{
  "head_dim": 32,
  "norm": "layernorm",
  "max_grad_norm": 2.0
}
Each number is 128 + 24 x the weight over its row's rms, rounded and kept within 0 to 255. Layers, rows and columns count from 0. Numbers have three digits each. The size before them is the row's rms in percent of the matrix's.

# q: layer 8 attention query, 96x96, rms 0.201, rows 0-64, columns 48-95
# k: layer 8 attention key, 96x96, rms 0.209, rows 0-63, columns 48-95
# v: layer 8 attention value, 96x96, rms 0.213, rows 0-63, columns 48-95
# o: layer 8 attention output (transposed), 96x96, rms 0.199, rows 0-63, columns 48-95
q0 114:161109171153136125111133121143149112067109125100148167158120126115120126105132107068111154143136081162067127115143148127114169141139131147145195
k0 089:151113132078108143148173079146143160146121129106132107122150146139116161147116152120168164094119161111157172144098122146119135129076116113149130
q1 110:127105132093102167137153171123147134121114135119131134156128114104123098142169119132103171120096097066119133154125120139097133115130086140128148
k1 105:093109144148116143174146110092155136092119119142116139149120147140112147111113117111103142144126150127109134140079085147131122152145128121175090
q2 096:120115118146140137147085103148073102168112111125128083087113122163148160152101110157128130136142136136129119125098111114130107189154089125142122
k2 109:150128124090091128173102164143089156135144130123127182146088121107118113124153121118113144130126123124123095096164116110117141132065128146124144
q3 104:102142103120129091102123136115126147122126096137189119131099093139142106196121109126101136110157147080147141124098113108093143141135147114160149
k3 119:143084126146116110163159128106154156139109109124128104151125095118119092124095138133143121128137127120092158146080149184123136138162101153113137
q4 097:104116173115113152141129132117181150146083116135097134114138105133169101117166125075134142136103093111130143128106117135144147090157141153107096
k4 082:111160142101116108134121105162121137076105120149103147099146146171108139112102142074118137160149113133083137119134078134108121124082076146137126
q5 113:102150166157107145107119178121173155131106118114111136117163137074110118151145119160106091141123140090130161170070134158157103140148077117154130
k5 112:123164106082129109143134146110153171165101170120137162131128151095141119192144134118126121132154126130115102114134083127092092103088127134117104
q6 111:074151120121137166117103125150120137137150128112114109144146106133136118157113106088164122120181136164130134160159145139125114124198101142117141
k6 109:159127126136124128120128066164134117128175113116135135159111151125152138107156137125137151115134149079166133127152163106087133144083152113139167
q7 110:121156143107120117155120171101143125107109130111136119158128080166155149099107082088075131155129115143152133147119136139133085128110117124129150
k7 117:122165111092090100106158081154129114138150156168130143080101134131132155146144153118161135106086201147140153129119098126123124174123153138150133
q8 116:076104126159153177116105103168099130163132140116137112138147149083075136124152131114121123143116097174122112137120155123181134111159123093121136
k8 092:158135138130153106118115163113157169100142124086093141097140106090140105125155105169068135102112142127073082126115110110121138113127128146110149
q9 090:120106123110117132109180069138112148107126094122144132144106138111136139112089145114129178091122128129123166132155220157130155159138151119131113
k9 089:108102140121108103134137130082142132119120089136135115155189110110127107169125114169105141159111151124123139139141166129100139091113085163109170
q10 086:118140086122143121093117125147124115166174088144130145158123118142076145151136137151091126124154122143125145158134131076130094168137114103096141
k10 110:152114098128136107174165163120159103106121094113140150142146118162157144165092113143158130158101093134113172116111104111130157121148128125146113
q11 108:110177133124123129106143151124121106130125166124110089141141149153141089122099119131105150079102079132116122111117090131090135093091144201158127
k11 099:128085116121161136161110142130110139136111133130137151110134123109120139089139129163133109109183080117117183147110112119148135142166117156119116
q12 100:090122125140167099157106133140151144150152117126090149146124104139132106158179140085144137111134091104100116117076130137134116145225135117110161
k12 144:131104099116138141114128173126097129136114152144119096176141146136121148117114123100130115147145130138180093086151164094136112145153137128123144
q13 115:116141140107090107179122131141112111101152123083113136108141156174131123208110116129130151135089154122129099087128080135133113103138105105112149
k13 113:147073152143139137136139099138151144102157166111152133099123149141173139162080129131142131118160160176114135124126136136148125165114127100162072
q14 113:128114160095139146097157108109115139116119122106103142184088098130151129114170119098141125102136121162082128159157071131116149147126109093155153
k14 110:143147114115119118127137122108118135133134137140137115124183199074084160147118161151120132083132133101134115131133130136150172103138112149107135
q15 123:118119122154141170111095122117121149086108139107105131152110138148098142102107161156155047088092105096147161157107100155116117139128107078094144
k15 110:080133158166145169105128122140136147138131158125170140156162117099196163149138084112126121144149122125075081136116133103147150122130093153120131
q16 112:151135131124090161128151142153131119170128133133136112108125113101102155105167086133093128127149136111119114084140148166092139174135133102128130
k16 120:136131071118125092148157152140140143168136134135139121183122166136169104095123116139108152131151127190104135164136132083123181104101171118107130
q17 106:104129085149160130170134112136145110132120128104165119153152106115125097104121057125146148136108119163071123151139129130159141148148181114112149
k17 109:045193084175161129105132138152141093150117156171111134118151113127095117120100137116158150100165136135148127158152091097100136126128107134124134
q18 125:134120120081153141092104114174146077108120111117149105147103092145066158117140099150139132142099158152115153166135153129161095162125126106128125
k18 116:118221087138114107136135129112142115120134116137163125114159155127136129191136093118088155176155110083137150183111131138160125098140132122102155
q19 112:114164133094123109132166165102145152141135143139155115143125134094113134159155158121124098136110099137130142097139131130098128144134115110095125
k19 105:086118140137092096120097095127152126091113058117158126144148144118141151099123141128111113155140097166137135097125140102116140145167149111126167
q20 101:087116117139111147109124121146129110143161135162175130144155149121119186134106111124117146142125103099106121136123140178120147087171134115123154
k20 108:127120155182127119156155159104115126103169119191109100091134175149111116102131108133158116135156121117129124111138139108132141143151141168127149
q21 110:113158145145090073128124147159122130147097149133130104103095125099173088156182117129111112099120146134097108072168130177091100150141106163083137
k21 110:106059123128155110102124124136136139120104115105119129121097138127155157096158188196081118122175108122140153187146114119123122120100150104139101
q22 107:102152133088135148137125099133164135144152151175124138140147132149168112127159103140132113138071117145078115126115153141123138141112161129088077
k22 109:158119122137156117154121093171151160126087154172127122115104093142132101134104119198092105122143097136201133097096120120123102115113122145124124
q23 109:165157161120093131145108124133125113074080116130109131131125114127149135109125125129144124135169151157112173141163117067156107156090128156113135
k23 110:136159112126121084102139078149107115151143117097109125150117118121114138152095081126120099084140138155124103115161150138156156141128148135112147
q24 107:096144123146126111116082074127131140151097133103110094147102119117122123143167181108147167088150117124126100118142134115099140132158090123149107
k24 109:051115137108121147119139129119117145141163081100153142126097106128127148131120165130085104107115112110120096113132161120153131086124112139134127
q25 112:128116165129155128180130062103113109144122102113155149110113132135181130149137091131111127168136102128137117138158113128119082150141172123100151
k25 106:158128143115113127080130157147133134147156131097119137137149090123116140146140169130113102160160160106150111155094118155148161154136068121091150
q26 101:114170088180154148136144156092142194127132155137123157090069170165130148124125095136123143159128132126107151200119124116109105123151132127082089
k26 106:135121122160133105141127098155153102140156120150122158155162116105130101160172120154141115163136100134131110131142061143122127141105161164108085
q27 128:107116151118195152114090106141143118128123149157081142092134143121103112133117132156155144113119142110115133085185107130122105132104110134157121
k27 121:167137109177084146123125133100118156125141157092164133094095149169092157096151156142125129115117104159115100139118109076158084104135141131108113
q28 109:160090098155144098132149111145139130164098126094114142172159165118124170139167134132107101080081153135134103094127156152142130094141138152117117
k28 115:133117108148122152088107148081136155111170123154106156119127121107163106105139131127133152140100120137141147079134128138143089113103092096092137
q29 102:144111112086091124153122098084158130101134158103144172123106156088130123094146123118136111199133119143115123095124125124095157124103099163134184
k29 106:103114126128098124135082129148133165140161157129124104109131117137146153137108111064132062093098160106159141164140124175102163130126169107133155
q30 118:112106142171105112133179154154085148130169108106122116124125120090112148129098098132131142132081140136109158149175145096140133119139101098108144
k30 119:107137123112134111151105137064099074082119149133130150111119148112172117131139087140083129111146174187121112139151164111114127126144156119151131
q31 116:162128147147143144136144137147139094101071148143157177148108105155143150177144152114113153138140123159135164149123107128061136122076123094113131
k31 111:114110141089167127092140124108087141109117133124175126127113123151117149132109102126146174168130149122136136116108093141171142114164096142099118
v0 091:129129130128148079096140108118090179130136152125176106086143134098142121139149154106101108154146109101110171123131117097110111134149155153102137
o0 092:124122119149131156148146131125101186135137097095132130118153164150107146119158154091121158133120140071160112180145094137121104134154097125164129
v1 095:124144104120093124115150134134147131127132121118117139126107149135155120120117131171176049172153124167162144106113109160111151140128161134151129
o1 096:111173076145116116151092094162140111085122127114100156113126159133118086129118120135111148077089109133167155164142136137142140111138121108153132
v2 093:116163106125140153180097145109124116154182115142166154134121125143131135135150125108177126155149152124130103144107086157148084102132111137120070
o2 095:105113113142133143090169115140118124142146166129135140108173130073117197112143122145150127125118081119172135102083170150113136095131087132158168
v3 088:143125148113106162154143178150135189107065151110114137100101143155094136164137055094163171086108140130105146107128132159134121133117131101122123
o3 088:106079110117105144161124123130131129137126149147157142130132077140113112111109125159178121124121173109110133123140162099171130136139156112073133
v4 104:122159120168121130121136145130166132168154098120084132136132151106132167156120101151130128093123126143117077123090096145116129167129136148202138
o4 105:131120080111132147145186131132138127109122117150110112150117124130125126110138103147130117118131155167090159122141165135134165146131107163128104
v5 103:083125101118130117116113097106161167127144139130171119130152090115138113131135100150097155126145110123108153110134114132143177167137086141107093
o5 106:146082115150177089147126112155120107141109128103146128115117133143126103148120134121132150186112117139121112111155150116091150056147125130125141
v6 090:139144126107125069150107126173154152154141086146151097161148125136097151166121088138083085143118119114107132103146129163107137144119108121116160
o6 100:164104113117155137094166134130112118136116167097092159146145146112142125133112119133134169166115157182186120154158142143118103147118135134114178
v7 090:153147142150174092136093100128156154086111158167176116112161115105094163115095157158079130110110139102149136147140096090155099110130135166107136
o7 091:162142144152125158162134111123118175196135116112101096136121117132123137110114142128078113119148146139117112112113132111072110111132133131191152
v8 079:126126159130154113153150160099137085117126145149094150136120158162138142114118117100147105095104127177116129112133115147082170085099167156089117
o8 087:119138139122125123100138157106170090151113161145095137145143123129131129155145135132159131138116154078133105133063160118161103085140152136136115
v9 086:092127092134143171133111130168107141112105130133094105101119160129090116104106148175102141131126099125115124127172160141155164126146099130116083
o9 089:146121141090107110132112156109108112115120109116148114118119136095149067113147144099176115150138135129115126166084108079127091155142123141147152
v10 113:089127146148131115152102118102108142139099150090139116120148138125105146117104115108137112127118138107198140105168117118127112150153124133131129
o10 107:141154144134144151178157123107127194108159120100149136166161114129144164105141124174114152122088071079134104110096135121122136131145131131129140
v11 105:153111123125113101098112143132137147116109150112160091206145117120133118123102143123163125153076139109126138069109198112133079137128144146154092
o11 102:088165150139128155118107071122105135103132122116087131137153099125120152131140130135111120152152135112157125134132085121148109117135115143143129
v12 104:138141139120093106173126148062146106156092158136150142117155139115107136149109123138110092147096118095159105086121138073099132111148121119103163
o12 100:082111134146133135120182153135111147121141121130100139096121135152104107130108143111100172112129119164085155157147134104119106117132135101138145
v13 101:097167094129130166150095109122143106088129142125140155124146092097147203098145166153045138141099091156133123119137120111132125104153130151105123
o13 107:154142138162120118147147100159135126146123123117125122119156126151100179117119132108099158145121146158117084128115153122101094153115113110122114
v14 092:122187096168109129111119130110140158155133123105136144141173113122114116141120147094159122154108083125123114122138133121122154118118127142138169
o14 093:169132109166137158159085134107086105128113133173135126126127169120125125161123169135125134147116162118117155114137083110149124113089164103132139
v15 100:161128125146127107103178145153114106123126118119079102132129117131110139084100119108134164151132106114109133145094136115116142107172120105156131
o15 095:101136129152113121132122108133148161109131122116189165151131114176159095168130105092149121140133132136090106156110130110087123140109077127147091
v16 099:130131097101087134173160130075122131148122110103120099125148142110157104171166137098081159097142121110123098123145094114127158151133105145091100
o16 097:155087127125163122141103135126159128077104127091141142084116121095124156139158172158158143163120139126127152160137118136131207118142137146138125
v17 091:141147129158114133138139066131153155132151141129105120176110135132138110109117142142118134068108107117128163131101198101133150137144119123108095
o17 096:117104157098177131156137160095167091149147120144164118108129140124114139134125086163107114123116133140116148163148155157172091142124152102150146
v18 104:117130089112135133084106173069119123149143124101112143134109117131109122116091162148106145088118139152135101137138153175116104116153152144126156
o18 105:115138112127097086086105114141163093097141130127147125119072134131133176140167152126114101177127076161108119098112097161131126133106157137118154
v19 096:140147114103135137126115111072132081176164106133137116149162122106152117126097089148121138125104108122147120118144123118067141138092116121141095
o19 098:106126115138128068082171096117112159110125117151104128082122132124103132137165139125125116145084130129075170131109122110129130139133109150142131
v20 093:107140085149143092148119151114093069161095139122158101113111132138162139174110163115100115125136138131154099118138144148096089136122115142150148
o20 095:145099124181131121095107159143135088138140082108125152128102127148101163113102105129136126129105119132122158169110165097153139174109089137139115
v21 097:126161096145150130077136132161142112120171120097096121107116090146160109088095127108151118114115141149115100126094104112156164133102170105129137
o21 091:175160125153141148080103165121156121112132144149125115132132139138111114102156112134095115129088119115116118135109074124108161142111127108144080
v22 094:136111088124130134143113124122137103118151110106115174139128145114144126131073189142121150109122105138119097134086100124159122173150147155131126
o22 090:149131112092131145108141091139106116101109111094124101162132122066053118110140120161106138137096108159081123137117136131143110101128137115159078
v23 093:139138103128112096109119137096143165122135116129173103119124124123145134160092138125145141114111182125169134097099132145116093150132107137091107
o23 095:151113130128066126158130096121120162137121139130127157108114095115117168128074116168098101111114121105126188114115085117110174138119111127164152
v24 095:166125140127078117156153113116090100127144148130145113154082130130117110114169132147178131123128106127116140118078102109133119121127180143158105
o24 094:087141121128166144098114117125098150091090130122117063130144149160116116094101150115157094113187164156177121117116130138171110116167122134127136
v25 091:087098135119134108113123084169130161125112132149130150139143095143102116117154144132161145132147125137095111136125131101140166104154109110085149
o25 094:127125166152126100153153174112112097164139147128133119105102099157117106141126144130149125110158098161132128186131144157106103128109161110115139
v26 099:123163132148130141086126146143088133131138149081060133132091138108120139169103086142130130137133102132107136129124117130159108101160125111122161
o26 093:070152102165088131147068168106141152125143107172131157102122099129158130122138144122107160128138121128116118142132126166145074142132149125105110
v27 088:089143137105144119124121129104133174153146106131080139127133140132111099121088133136110162120137133149150141148160123146148113095116190124134171
o27 091:126151134124118152139131168129138131124117119136150135139147107131097087151136122121146110160080098147079106150120113148137153127121142103132126
v28 065:152120162112131136101148159114101123137108137152110170103170106122147148077110108065165142088097135099130110106126118154115107138161079158174114
o28 073:122145147141109126082107131153095129142162114154145113140129105162144136126177083144165154160152132114115145106115167100111116103176153120124103
v29 086:142124108145153157121087104158127166100096137119112126172091106150162131151120118137111092146148095097136106140115148095154132123105120167143168
o29 092:105160133146162167146142174126118148127127121118123142081142112138132127142127120129079110127147113158133130135124138118146136136147133131071112
v30 094:142104160101114155149159108105124139135104118128125095174142117138151179128151106119137116178164174084128137150105133156092094086117139122100139
o30 094:093160134089118152093128116123142130154132180133112148120130143127117148143099141102166103103111083141176111143150199159122120138128156157137128
v31 093:127122139153122127131152131117162142096113107133129117099137135144132120077113138142154163147175117123107099154118140181106114121105132158159187
o31 089:145143152087135102120116124149120169116175111149121127133117175128126102193127131161132087127109136109142127120133104087159174128091121109109164
q32 106:117110142101091129127090149108142160147137120153122125124123137161150083132132123121133116151151135151195143176170122147123105156153104145123132
k32 077:121171103152119130130109131129105098167132111120101148152141134089096164132132110119091098091108160099148107090132137117126108124150128145173153
q33 109:102094134098086140150151126145143162151127090128082135141146139130121143161103123147127178113086110101144141124133134168114129129120094116140137
k33 093:103130137127178119130135096142125105090136144133150128059149125183124110113154169157117142176154094133096157160140146117097154130132082117126145
q34 087:121127142107125157140149150098105129091133142134126173125144140142117176157098130139120132145110142107150157145119151184100143148117092089157123
k34 085:097154094147111139105173093148092130090100129164133153108135100122158095124146133118125158080161155148109147102118129106166100154126128139067141
q35 094:115126095114087154103145154134129164149116096120105147122158113087167137100133138092098163120106111106128143094111123169143126119163152126138125
k35 092:112092108145111126135118090121119149116158130094107118144147137106130104158133112108092120138096169072118188165103121113097148149123116140090112
q36 091:141138160122111162076116094094100129123126137144152128153117160116131160144110133112144093099141169142124140133171110061143133161070162114131101
k36 092:139136131118124128127134041135107108111137156138137140164133150139131137120125139147126123139127129118141132121124151110156144124157111077086111
q37 089:124134132124123122096141151157160085135110084145139145132127105151129130140164119096099079102109139149125087135098113122165123139131137173078135
k37 086:084141135151100169146122153143107115136171165126124156091115130150117121148100142142108159148142162078150155140123120117107144078136166129106061
q38 109:089144141150139115156118123134103152137134153103106126149141163153095117136106148147122071127162077172140107161148098125093155117146150146114138
k38 109:185121137127129159136150177117137104144116107139126083146131084112134121109149140096116149170138100119122150118076101133138131142130103149130107
q39 097:113139131123122123167114072138131095116102126120145128101146118133113120098100117145100124129125126158088112153163145119141132096117157149114117
k39 097:119127136133131183116095131108109114129176151151099125139094126161107090122134145109139152105136092123176129104107147092133099180090113157136123
q40 094:158118141134162107132130100164179138075071143133138160096149126163116110125101106134137155177105153167098122137117134172137138151157082152122154
k40 078:123115129128107098133139146080122139149156087144153142147146164113141117128131123106145114123131170127146123118173094104139127143070189142146100
q41 100:144170169164163144121131112155097093096113089104130149158122134128088143150114135125181111111157105174083109122123100120135088132105085118129093
k41 081:155111106129174143109105120146137153127118151122076107081124119126111104128134133148141130127125157091126095117120132130166157087150128113147163
q42 101:193127148138188088132090143106090094129123126122123139141118138182139157143118120144142088139191111147130128143165136074161118160117113116135106
k42 099:104103131122137138139100105130096116141129166163105107099069151122115121132142157141133130147091149142127093123157100112120105157140096113135146
q43 084:101111156106127163141145149134098172154128107104078114157152137112162149156072146151127148145144126067113142109133130154123131118138136130134148
k43 085:084154148091134147112116115068101165099152097146127141185151152126132136138101151131139122119102126143116137121137137149096133132130100091155172
q44 083:122148121131146063135122107140121131125102110135170145140147107078177106187073119130164090115104155136096124150132139105112128115126140110101102
k44 113:132148088148113118110148151112129159126135134083131126093179116134142101146128173120084152163146129090112169119097129155082106134133101130122079
q45 091:139122124155119112074107125146160130142101107097122129110191135086119124133145144141126146116197153121121073128140159149160132116202132141125119
k45 090:103120099163094117165176107119130109117140117134100156161141146137165141121119123112122146168127148140182097100164137125123112151115180164094117
q46 085:118111155127128153152092069162133134110125149137090093119148145127139123090126138150136159124100154125151157156116109120144094152135139172103152
k46 086:127108102105180143116121123133133147160135110156138183118125096121139169103147145156104124104141102098167106129144153135191076100123132143120116
q47 084:109146100146134117114191160185109089163099145125117105103128151124118116119129116102148110128113162138123117121145125151168148125111122094151140
k47 087:151133138133175061083153137119147139117172173136161102171128089123118139170097151107120127133095161111111154131124107139124148108178146152083130
q48 091:179118108104130157114100160102112148124149105083149149152151118153118126082150158130118124127168137121133117122136147146128109121132142061125115
k48 091:140110118121122133134101117151129119131135100160084117086141153104130163134138139152158154138101135097100154171108093110114131187083127155148140
q49 096:114124172124145142140124147110166093161112128111111086166157130160080136098135150118175123152153142118137120121112129114135060113115118156178076
k49 100:126140113152149165118139123099158145099110092169138176121093128141167129134136093110101173149113184162140155093154131136123140120128096141107162
q50 090:129163142161110133137166146116135154110169140098087140123137141123135112142159069148136148115127117131107141123152128132094117170164123085160118
k50 090:115097142139133149162112123121139168126116154116122087120152104060129102136144154131107117165118131123154102132120124134123159063136142154128148
q51 103:127158112124139121114077139182101095129132125143127053105089134079100099119069127147158102136121122167102136090129065114141118129112163124152119
k51 094:142144078138152129124090120107148134148124123155144088165166144122144087097142112130108111174163111095176136145166142107137117141119156133128142
q52 082:117083113126105100116134145085140127128121133137110078081115116134125095165160156149170138177134109120139149135145115088144124141093131133117121
k52 086:094149105147155134128117132118157114100138142136119146128163084147164151089165083162133124080138152102139108147145137109133102121159110129126141
q53 093:113151129144142143124151109158165097134123139099136124116080093100090146141115130144135157127120132093161105118138148070146157132140154105123138
k53 094:123137110139166120119123100163148153117089106147088117155151112150088106128168168086143112125148101121116120113101106113108128105133122151092100
q54 084:120153111131150116137137122144110130091127060112174175147101149128122157139115191120116129113135137120097112145117129103128107136146124113116113
k54 089:156161133165101152144101121136126144087096096139106113147157117117142091113089137108120130136087118138125163118155088135162105114110141133124166
q55 096:121103113098043118133182115116129098139131129133135176122132156161135094142174131115140154119126106140146115122136135126102175120153107110127170
k55 102:118133167125122112156132127143109126129149152104134096094081133146141122130156132129106081090073143135157131114118143128145126111153128133113132
q56 093:138145101128121127123158143092153156138157140128156136133149137149144139164133115089132094120164157112169180153169153112119106156109159112171147
k56 085:089110133144101115107119114125106147126128118110132125119118111102157144120126165159159140095077130112074153140106158115158133102140110149098155
q57 102:146141123148136141149100091090155117130111076110144085135089131148137117134191123089149144101134128133118110123112127141068130145104110122159131
k57 098:137132116133090112120167135114125097129153092148108141141141129145072111135108134172117127105091155110125140131116190110128124095132135152103158
q58 088:109094100131116081144150117134140135129118118114138137081115115100174102106119147157057139145120120125149082166135112139159112166133126081136107
k58 087:100136112121154163145142139138160140089103166125128083169126163142123152105128141173177112144127091142131153136121122150106092160128102157135092
q59 094:141140145153133125149155123110085168103135119164102156111139102133142105117156095089122154144118124181123100151110126144158160108140176146149116
k59 095:126130100189136101144154113142147109098103119109126097133154104143096177150166126112137129110132110112166127157115173089122120133133142089138146
q60 100:129124157116125103144150128147128149155127086133148170118136159075120149141127114102104147126078124162147133117142170127135133146087184172093152
k60 094:125137070189128114132127134115101152107166164148117126161109130148107125142135106138138116148150104098138115145112154127158169156134176119098113
q61 089:127088150132137132166138099169169121142170116111140102149154140180119141137099131135140103117082125128154121125113138118106142150158110142085111
k61 095:165148155093092109095124124125128131140127150145129177119144137088098114141102135130143105135166116165110120102133178124141116145143129125112171
q62 099:128152157145152076140129168145150150114145105164158135121132133132127099093162151141125094122146125131120173129150097104146129103111161155145145
k62 099:118149114125124139139119144098115111147155087120101105137118111120143115163089145168144104172167129165103098169125073085166062129116129089065125
q63 097:107167139141135121103147101116158101134107131089113163133098131112116151128130108099114118167127126124118103121102153139080095099108153155102112
k63 097:117130119149121110099159145128114149129113116157146153106133101075152073163138107113141125120159158134124139122075078136189162137121119111122113
v32 108:140118150118131179180127150159142104170144137116124112178161128118135120131110093113104169106147148119128120137127122114085111182114071150138167
o32 106:162109069138188143113133172140126143135104170157107112113135144062122118090080110132115112128128166102152147095116121154118113122126115148149148
v33 097:112145082121145111125142145133115147104159144124109169132128141123082141158184136181128110107151111154137139109106098095168090091122156079137162
o33 097:105179096123130108151176137131180148117108096103148126148127129101140129130152120165105133091132124174077142119093154104188161164156135118166144
v34 094:137101090194122121123136091094097153126109117125078127118130110154159114111177101101099120090126154110127122152166134146140156073122155152132153
o34 087:115124068174126137165148091125140135156157141150064109121100132119120125117153137114153111157134128122099128158137089111125184141123128148161137
v35 116:170128114119157086116156118125147086101100141146156103128121135098103125099104096111109124123146104130139100126143052088115161096115147120129168
o35 114:143135133130160112127141116152146161123113131125132138122121096091120098134146111160130145160154117147154066147170122138131161123168136090122147
v36 113:162192156146134142128092115112159074171089138120155104098112129129159125099123129102128132131122138117142099114095110146132127161092090103126128
o36 109:095139161165169138126127102080174114173127145175175145116109154142141163130124091130144138122138173109142139162126144129124151134136113118036123
v37 105:125149134141120165096126124134133164153175139117089177111132110142089105150135122117098161113151146133115152141147153143132161139130140137109106
o37 107:141118145105087135162126151123122155145164116114114125133091143164141097133118142135101147143160111115149178123151091144126166129126113122115141
v38 094:123125123170116139135147135071106144097153144120162129094122140143070174131122139115110120128133121107163114139149132087093155124088153146168133
o38 098:122143083132097136169149134102149136124125091160127166140142097150138103105150167179137120107167115134094122152125137118136115165109135113105141
v39 098:130131119085115136145152066116117171140083160160150101183159128122151079087102123114120133097116132114107122135101124130076124128134095153107123
o39 100:142149142103144111111149095101095125140101160121142133120124113102109135132139152132137136120098166153136135126138117095070121109114152169110151
v40 102:120110104129097135073148139104132106119102120169138141173167100115104123119111158123166098122124100134161140183136155108163100158109139127120140
o40 112:131125131120110090066130117127113117123131131161150146104102142081078111147155166130119103106119115160090107106064106126105150127113163133133175
v41 140:152111161130119110155141157112125123152140113082106097164144130104152103146104113092170154139113142095131154150138127109112123128139133153145101
o41 126:120150154129167130125113139101135123175151134114099120146146088078103116108113154124130139168101114088143146124126100111138116131097104143157127
v42 110:118137129147136090119154116100165174125136075109109157189160125103124150146112144138156112141128138125156111107160068097126164111145150142111105
o42 112:143157121095120134155115118164158083176112108150147139151137106130083112145113128139135103129150094164099124141115127103149125093146141121144087
v43 114:140101131162138135132163115119105123099135106127112126101134085126110109081154143142135132162104171118093141133150129165141145125200116107118117
o43 101:148105153135176112111104092149107092077100119139164106115105124119084115106156118172126142147121102127127141122147072125120121099136115112156096
v44 090:115130090133122080150143166168093127128168154124182088148065149118142145152133156161119112141116096113149144109111153132119093153122149122108135
o44 092:145150090089097149110107140116113136158148082105185116162103143160130103142086156104097144147124134111164110116086167123101123161128132131148132
v45 113:174135164118090114146141172129115120094153076142189114115139112117128127143093136112151121142104082177118080106143123154144122152127114125128127
o45 112:145103139126162142118106145131100106080084134112141106095170130144109099110113190113128102095136092107146076155114136111152112126125160129105130
v46 106:146135134091143116073128129129133154113139099159101152188148153077119110161133117131090113166129100152138157121103129109120088154135131126104165
o46 108:108128114085163123078108117138115092084082129139112168138124145111125129144167098137116156141097125169167138122099172127160094114125137115118143
v47 102:138175144094112142068113166144143113137111117170146122133120150150121126141124117183084122176110117105093116139112142093136175157121174121131156
o47 100:102111155079140125136122094122121163135126129104120115139093162134077131123161137104115150109127128096181097110099117155127173146158122142129124
v48 100:150115169113139166144124125107119090149118120120105144113128163081144144112141159144171123162128119130120084115112093108134131162126119162140138
o48 107:115142165134145141133139159109153066129061121154129144160125113160118142106118103132157102172166165142129108143098096119106148108128143188142138
v49 099:091154144097123132121158144129077153115092133140150132121126107147128076160135131197143116154153159116112123076115123107154125141154172129112119
o49 101:139134123133125130151122080169122105124114128103163109115098121131085154085122158154112150121147119123124140077113132127125158112122155137111152
v50 102:114148120055178100132134159151146074157170140104130105133144186110086148146122174154134109150114109076104145110110095144114076115135135112131134
o50 103:145164110067106102104113145141150113184100090099169122129149123124100120130114107115144144143153110139116118100132127125141115146142110133131113
v51 101:101118121097145186140101105068139106171104106136120117125099136105112144111135126116117127140144112184097120170097117137123102104112105110121124
o51 102:085131099132151135100158124118125105128103105114106175115138110145107116141136134071113155140080160122088126162112147138141099134103138089087160
v52 117:118095180163104123140129131141134136126163159159125124144156107125102151120148127131140082081124090141176152085132153102132073126109150146123088
o52 110:111145134132116157127150146127134105093135116110115125140168132099150121121127129140082109137184116099086123096103170157095132127111150143109118
v53 106:133064161135141131141115129181170094145133126104109093170141169126141135163103134107171135111145102130107102124134136106099160090140112093126108
o53 101:162154103122149128087089150101131107103111127080101118144088133101122149133137144086154097162149107076107098105169095112143125113084097131151087
v54 111:104109156142124151159137117099164155195132110164129156114116105167107119105131113087111118113179145147136105166144163156123106148138108174131114
o54 107:119085147110142114130149148115132131160120150066065134088168152151144044091113140164173122101137119150110118092160149125108130100134082172119138
v55 101:139112114147095139148139130096128121127131115147112190122102094135136138148141123115129106136157116143136125146151129150126165115090127098084071
o55 103:112095130168139127145137146138089147144171127176089157120120104137141112143137138123133120111103134138073166106156114154109143081098130122152102
v56 094:090121146117155159131166106117135142128132110106116098143121119094120139147149092070141116116087164142134152114122129163128118163162130113152148
o56 099:129143097162135148125115155124109081168122132111137114147131128093115157162138146148152123190082160122088093117101132104135107128151141096088095
v57 109:121139119094148120156094100135129096123150139142186150123118134168161132147107100156122105149118159162150126154089133097113101173098132153141114
o57 111:124095095153090129138144143138104123112120157154158125129167102161125113114153126133104143111152178128119091140150163121172116158128092147090117
v58 095:132151130138155101157116160132114125125104137125145128093122150120120186158099139093149123120118154119102166103158147142153132110130139121155123
o58 104:119167155158069125140122096144155137123155139132133115140131136081127180107065147126162122104119142120123126159114144145131108130098108104165107
v59 114:162176119103159117132155143131111140145113132131138080095147151102171143111081110125133131137142104104110143118143113109118126115138072177132161
o59 112:135126116136126101097189095150129114160111142149154169104150155130104176133083125163088128123128163111144123143161115131115131153131105139156149
v60 088:138131171091121144178132139114155094139138115165138118146089140098137146140153136132143098113073157130169150088163130154117157124113134124100114
o60 096:088139093141149142120136128133141066159172136113151103119112097081111114156110129132158120118117121125142102119145116137143149111143171118090136
v61 113:168156112123131156161114148109134131151136072145103135112114116152152145136129126140138103107177110105110139109119138151127124116119161128168111
o61 113:120099124168153134150145127169140159152105103140096135137130128148148169129114136054144159157123090147128106103099123165105144097135138115162144
v62 096:141122184133192119116105121144115105127093115134150127129134124090075118103141161142122165111136120098135125106127109129128097120132097134121109
o62 099:141151166182161161105137141143160093122089126082118134092155109117118099135130143143076164141133164162129107149098093169112127083148131122168146
v63 112:168145117123120106116116141158117107103130072136130140129111119144119141093134093172096093178126089089137100144131132110133160142122147132158162
o63 109:125123125151188094199120097158098148109176101131123128139155123151094102124107119113090176082088111114171108150126140134120173119144150142174141
q64 085:154159120137098146119111119129113139142148177192162112142120137150115133140087131163151130163166109108130100117184138130132128139090150122093109